Weights of a small GPT-style language model, trained from scratch on English Wikipedia: width 320.
Each number is 128 + 32 x the weight over its row's rms, rounded and kept within 0 to 255. Layers, rows and columns count from 0. Numbers have three digits each. The size before them is the row's rms in percent of the matrix's.

# q: layer 5 attention query, 320x320, rms 0.0259, rows 0-15,64-79,128-143,192-206,256-270, columns 256-319
# k: layer 5 attention key, 64x320, rms 0.027, rows 0-14, columns 256-319
q0 144:095137145160103069135083153120160091126165147137118153188053089143107084197117122105121141083109121165062064089142105161177152092117136116114169096151142141135136144141057138150081123128136135
q64 140:153104116166101110088185109078144163079141119152146118155150113103128155094091180167093109119045156110115131159123152080125123137095073150182107131107117110185145145119096137124098137157162142
q128 195:134113104145082095068107146118154117146173143122093119163184124084116137123112186124129133115109200099129129084134125128165094098026104105138121172121071164146123082146086117141157102136160130
q192 197:118132117128096135105153141090160106157114173119102099172139130152162183134128186123068136151044165115131120159138213137144091072081110183161075173107124135108142116143088069101075095191112148
q256 143:093165154137185086109080146169137082140124136095149125155081130158170105138105082116161112143146151225121122117150130121108152128114167143084108129129124154165127149159132087153167131108119163
k0 059:132131183120079100133109075124105120072176112138158119110125203150149049107160131097107122095094160087075137110095117100140105118163120094139178191152071145105136106174119173103115136139154111
q1 164:129189138097157121148099172106120065161139107108124110148102190120168149141090122074186100100139190158104109082142131094129059114141146111137124100092176170103115154153198116124130100087123157
q65 193:099100149123159134120120147127175159128144094170132149100185118122144194082121157134128063133031172078140148153136154075135105146112111109144081093087108163133143153116121130102106106134139175
q129 232:114138193123157146150094184154155086141090059173164129098153116146105118138152081152157146143190087106142107165129117148087101123172146129066098075104126077085089168131145119110152130138174152
q193 226:079165127143146115139118156152113119160120106201184109131167144180130137131112103130174082134200155136132118146151089150089109168178154112106111088136115104115164124117141142177137117128138147
q257 170:136089157145092118119135066061148176120119123128102202130154143137121164159115156153040159065088146054112165169115100145136112109136111113155133117092116098090121129119084134060116141139147109
k1 067:125179095141089145083187115144125141132087093024156123163154137151136159139146035205130100159182112105090120138091155116134117161122101075078175117137133106143164111146116139070167084151152108
q2 141:119169112112157136138096190112111084168142116124127073139090166129161160129085124068190086149125185137125113082139129074128054133156142112143133119117188145102111121149178118138140088066105142
q66 162:101143132119179082092187147116124117102190152194158070124095115124165108112076112134074085127104109153156168116099078062110140116134155156097129149151120150107170142165161154147160144128131208
q130 193:126093135114120131096131113130116113165137157110140152136159071153178128107104107107160135132054185174087057145096175124148171146113207153072074096107135158158142122112121090167123104075219174
q194 212:149189113140160138123170127135147130161086108089163148192140093117177126091099099172129102098122166173115085110137164158059111141162179148095138105101091148096155115105112103144128114130094099
q258 173:141096110114137135108127168119100148165086112120121130068192165095140127082181189149194105142173160080165106142152180095142149161105126134151110132124049107155124112083168127091143114146118125
k2 067:100118113142152154138100188105109115069127090118132130129128131140122075100089092105173100125121107141057090159150150078148127114164065126100145080105119135093112139157117157102096128158127120
q3 097:123185165111119069128115159119126057141118139122124155155120158132155122150104134112151114039150194208075121092138143119136090126108148099155125102091128197097132163148180123127129125100147172
q67 136:118106070116127184154136149121155086090132092144126125154179155158091117133085140147104075171077138101120142139117196097150138114135124076119081117151121142088137129118106127117110156160195131
q131 177:130153155143094181122088169169107129139139174136193129071107123096099101126202135109069107139102081159115111106055134149089155093092131105104165112163130146120130133100171125121176127074133089
q195 183:144118120155092124096100143118107166210152118084107153147118121115128119084069125075127115131044177158085114119108174103127096084055058135127099137113066155141143098068161069119134113128147166
q259 105:117093143098151125106123139139172131135140148186176105113175131087153174095100149136092067179123158156152160140092122131123111125153062170182090104160146108167170098075153109109121114139088160
k3 061:085101186150126097105187136123105123181077129160126090130062131089119169116091143118163130165137158100033134136170060167160117088147065155165158118108146124091143144100135148110116079128125137
q4 032:092099186147149118088066101137138081141072099111122168138116139135140112084081102082110097139126161147141170119098103112145082143142140125106114150147101171167121132113088147135161164080160122
q68 051:138080117102147127211188109068157146123157177102127079082178131118115143115106137126044072173138132137155140116141146143223081096144095073127121138199088084127118101181168095131120091149128125
q132 056:170091123119104101155135131099106111159154188133126128180143111126121134114120148122118122124121137218139039041142082177091150119150156122112081121136103142150136141097135093097160067082175114
q196 125:146175084149107130122072133087083091119144161086139169145142098124081149105104177104033143097143140182117074097094170125108127094104196134082126151067148062148144084081085114131106058102199178
q260 046:147113111180204182160098115135133153162150149138153132115119125132131161121139136164123166134142073152141098098083112112149134087151104130169127147160135133040136156120056102072163174133099134
k4 048:185157108094098097090120115113088167073085187109088099104121155084122073130129177075064054089091132102110100180137137173143135108119161173121141108123113085194087166153161129125126138124139141
q5 042:080138154138178207165142097132106124153130121081142098128210148103108140158132140066100135156173130116172152132111129110141153109106116037106080131135116159159175116188134119080179117155114154
q69 066:126093142189104165082139080222143058113123069122134119159081141133184122127146106123150161122060084152114096159098115148062147116118175205135155140082122150188072120107076099119167148099112080
q133 090:117126171142197120132110101102193188121162074138124074126095096118110087215163107179166111159146089096183137154133096131115162123129075133184168178141084145134105147154148141064186176169094066
q197 126:154169138094147068142120118139165138067161074131148076117144110169165104201103115199207120183106137062168179117150115101112127191123101096140183111161091160132101151149147172159137123125084126
q261 069:144099178091065130098142096167111121101150086143138146181169105148109149092121094154165145154106182122197129164106132122108129174130184126089148171116126172163133152128118154144125111101151142
k5 049:088132121112104088126121200139112141143114183114095121198150161117153141109184138100147122090138103179123200111110102104146132138123110119147115055133143162114209184201134174181069182168090094
q6 027:061078094075123106125134167134116117107158085175113130161138121117149124159167124159179108096089243116118109108119133137127155140106112124122150145143111187125174071115156172145105183148110156
q70 051:124173161111186091128072198090131167172116184156146140128144149118136117101066124114099091137136094138124189067171158096205182161167084101094118160087145129103134123144181156166122123153153124
q134 084:172103067094078105084160127108142046116131115110162147126139113086123183115096159137115131133147109182105063120172178145162096142084218117092115080132140133070133117128095152097093125087153145
q198 122:122163189084081143089019117110059122108122181101095131118176202129134095140115190089010159113178131137103093135093143153099112097149189103096118135088191076153126102107035144133115105092136136
q262 045:165182167161202105123107108111145133146116137135086102086102187076180111128100157109067127131178060170068158111154106090118124126133117166153145074124160098126132100141146103097127122184140116
k6 049:129110072160126128115154146095129139096123146107176100144077065149065132131073147097124141102076171085119080136169129131131116083062148161081136096174080087117112118129152072143164100103142200
q7 085:130065120146110105124121095139155173097169147160095156126120075128111150126170120141103147151122037102126105138143117189133168115150086167113164118169098102149145161101047122143096129145123112
q71 115:122114146162117130139115155128100173199144148194124124104145122128089161092105146115154082118140162122132085082128116121152064172139127092133124145124170155117148128053159154133130083129088122
q135 182:132154118116124148127130139139117132108112132129145102082068181120147129137150136122083085147182082131121159140131113109108148148162092155188125093137137171117132139113132153098143163124023121
q199 189:135092111167118147115093113135101157112142135212141140109127178142080104121085161087118101066192163121138109114160135134119109203132130110152106103146178143147119094107172127135157134109107170
q263 102:148137117171121131131154156082066106112146081136124127104101164128102071148109146148095120143139144131102110063147131158115131119158074128118130132128181132180104144103119141166153098111115110
k7 046:054172101131152108149073156156143201115109116023166133186188093177096138157133133129136143124114216107136102122117104074130132159136089130139103167128157069111091108162128169160143139099135135
q8 034:121083170151094032088099126117084124085114198170133157166141114138173119114156104104106115100124152129117152081174159194132147189089141166170125130134134112132137147123156131155083120101168154
q72 052:137174142122179122147158149075088144191093138076113118131163150126117146150099146102108122164135111133105174160151126152185136098194142031123149133173066121072146137148114121117115092154133130
q136 080:157115141089054129116141080190073022111157139051114126126166132083144149122141144143067117146130160132142062088127129130168136115137122075092086115165163119132106127164066144115099111116121120
q200 100:080133162092109171156158083116091104107159174074131151103139113165156155125107140072103143148180136101166142125091086129126124119175132119099110149060130098072174119091144137124140084117157155
q264 058:138157052126229199148108090134143155115165096069125075039136142098181162127109163164109139154141110186136112145114083098122086149122109107127128096153100132056138086118136149095132110125085178
k8 053:156180144144146108108136130134148110129092154154148105100104132113113101122054121177054114135141151102109095123189170150156088072115130180127093119123110102173096122147161054145141087157151113
q9 037:123179108137141109149059134050091177138082047064060117148104186126136055144150114108170115086165185125096098099090149088170122133133123097172068154117189144146098081147045156148149129168131128
q73 073:161126083190143133133145095150179143137144150124177109143118100113098147131094073124176111180204133130175136115141146128237123103132065098124129134144143127115171119129119158097116142183169106
q137 107:152136175147095117118154164087211080145168096154123157165149089162123105100134115123109096123079156160089128092149105152153116143094174104178098140172107122115118097184064138170121146104121151
q201 143:120104113102053124123068158128139091106067173120124162138114101096118192115146110161060142089092128146134114085131136210103119136032157186120089148140160071140128139168076145116051091120164182
q265 059:155082133131103127111147105175150117111178193146206121149152073133092167107143100160186166149075128134151101177148172112126110140079157118165170154133114142113153169139134198076122163167177142
k9 052:115112097077140093136134149124134087126159087152086118125109143139129119087101160099040101132128130128093176133120099101122108088114142136084079082129139144128136122106133069107089138189159116
q10 033:125126114110122146166158095127178138116158164128120109033119109130131141143107080135047143162108101135156133195138133121093092147126132080118159129136085125127142124162112139185150137096127115
q74 054:158073140145102113139101142124117072131093098154162157148130087099111124112219168098144135084168130122118119073150127156103160173136074151182139145121104122156131142105139136122133140060147165
q138 087:120151116153130180141112189088083172159112128163151141131099131080089135096130148115085129098142155202115153140133160120103130139133176171131155109149137100163166135087128090100134093161086119
q202 104:120145076170148117109131139148146191138124119172111103115106141098135193137089140103184111134171111191149115107141166130174089115117130144137145106174131141093140103096179105105110188155144116
q266 048:154124155171093080095150141128123121151091126146073163196137157132099145129169119098097137091116183104108111060080155137152153114158132149158104098107154123178094152083160116113066083100159109
k10 054:143127157119132109134138110141181101161162149154124150146159145200129149095180133152186135144120090137162127123139117103178168151150111084138115084108157165104173153167121189154151151178095094
q11 044:107127108125098112127129208143139136119190094136132141160148122095100121132124132107093108081088133119075073105161122162115102154094114124204134125101138180138127139128118099103162110132117191
q75 087:098181127106118104129189088136074125107127105099102114164141116084143090135116139122113032144116110087146196085098114194097102050157129144140079139170126089163147099166083110124095147167112159
q139 158:121104102059106147141152111133110070127122172052152139181179086120163150182105107084167115110128125095133090116145187186102152096130223135068103094167129124134090114172087066181081117103169129
q203 138:119184123146124093137147098092086180162120134118082159053123100173095111187132128111127184172110140093140111147085116086168155107125120054156203171183095129109091126056132144141115117131165103
q267 071:083165168109192110174143068140105133126109178159124058058062145083213180099142146179093098131143115142141130103136069123180141116161109071070140096126082151067166129111164140157161109166148164
k11 053:157161122094136093096136103096132118149115097146156118181098108108152137065052132178173108121081146103146084136112184108183055127128153127102122166103119110134142191091133117124108172180178151
q12 048:177197169096129151100050130107114116130073139121145175194131179151131097115114120138183118166189169138148139062117127097157116144172099082091113175078171164096141061117188152142091131078135121
q76 079:143172089081110106128209154127146126076118076088153124131106158113118097164097076172114105102069082105097127135117178182095114062091151146131064123112121102175082175120105123103110161125082078
q140 143:068222139071126133117118126173109153117171111166122088107117146179134073161139096189117170108135121093118120167092118117148096098145085167149135215129135128125147159115112032147150117191188131
q204 123:089215089095142153179172154072083160117136134164120079106112186139159130115079075159132099157079090166101149162152152172140120129097125109159151186130083181127161158124095128198129106161131133
q268 058:149096102094086111130117152156179080115082164132170066153099116147102176155134121143139145097100153114087132135137126119089120144057150112103124192140105090157121107197104135098171175114073102
k12 058:145178107153114104113164126090122112093140118143134106052134146185091120188115150071093104182077114088103178126104131118139081040133171108109115072130146117088078121123146161134116118139111168
q13 035:152138088118094150111069116106106133138116147059168127069110135113090109122116145158132098110146175106169142167192120156152172097081140199158083136111132078135072149179144166124141141118084077
q77 087:103162121119135119067170181189118145142120154108134160131110068115145113166113102135126180100161149170145073135115119197128126151070190144119120111179181146137132132162097185122114147153118119
q141 146:133173153099137165128138096181130154129174134120205142063100153142148102092170133158160156118134108113107167176090169141085150084089130194102150186129077112119162146088087139135119119104129134
q205 108:185178106134133154148206100143122118104108131159096143085133086109130100137186117149102151107122084119135152128137163091107116164135152098080163163162124174091118156110167173071124125122081073
q269 061:163106136103135085167159144158127085124116143151136123199110087122162167069156141111145171122134148093105131088133134172097155155144119180075175146135157115146194150136148166174086115114170153
k13 056:098105149124104132056117053091145091060045133187125116077137158117141106188149137139177146153113132101153125093117182145141135161158100152117178135071172157106163121141110085138108155125182096
q14 035:151135080144124147099119087119113152131092167098121135143156112143095130115130149107157080124170165108116146188065193137153118133080143152119146180115181125171117140194102209143175150129094108
q78 078:123162083052136133141172169109124132084134134118090131116130142068118133122137111128124091127095118126066154169128153166119197123157136154097086105064090149135098154110102108094156120096081142
q142 107:172174145164145099073149140139086137142126128104107110100142099110133152201108128135046135169112161079120157161121103167129174105115112089147124125084141113132147093160132175150109133152077129
q206 087:089183136135166127127129121117154207091172095139169123163090130110124175128076071084115153137137144110124088135157117143127138104125081170086091126123100165071136155130173107120157101116071127
q270 060:110160137089110140122102148184121173105174114147140128106115149137115100144159125125108117148118077141122151255130129112139097122115147105102095135135095143104166121112145105132173137178097121
k14 065:174088091163103078175114120088113094097084082131159073119110103099121087130074091108118108124133143133110127082165146121096069158111182107111095147091096140110090125125160118141126106079190130
q15 045:105069093160193150128229137151129146118162095131124137071149108157166110156169154139095175146090090138123088160090103107111123084131132140161129131128072111174105178128074078140089106119154170
q79 099:076138150108182129113106097068142160127128042128078152132142120184174111134151148128146119148140151089132157172200120108092125144166057184122076130055098083087130134145092087119103131089055141
q143 107:062169147133109105083102122167153182098124179119194128166114155137109181091142149147128046115180104150145102103167130146200118154143140082139122085136118113125167136110168137138073118140150147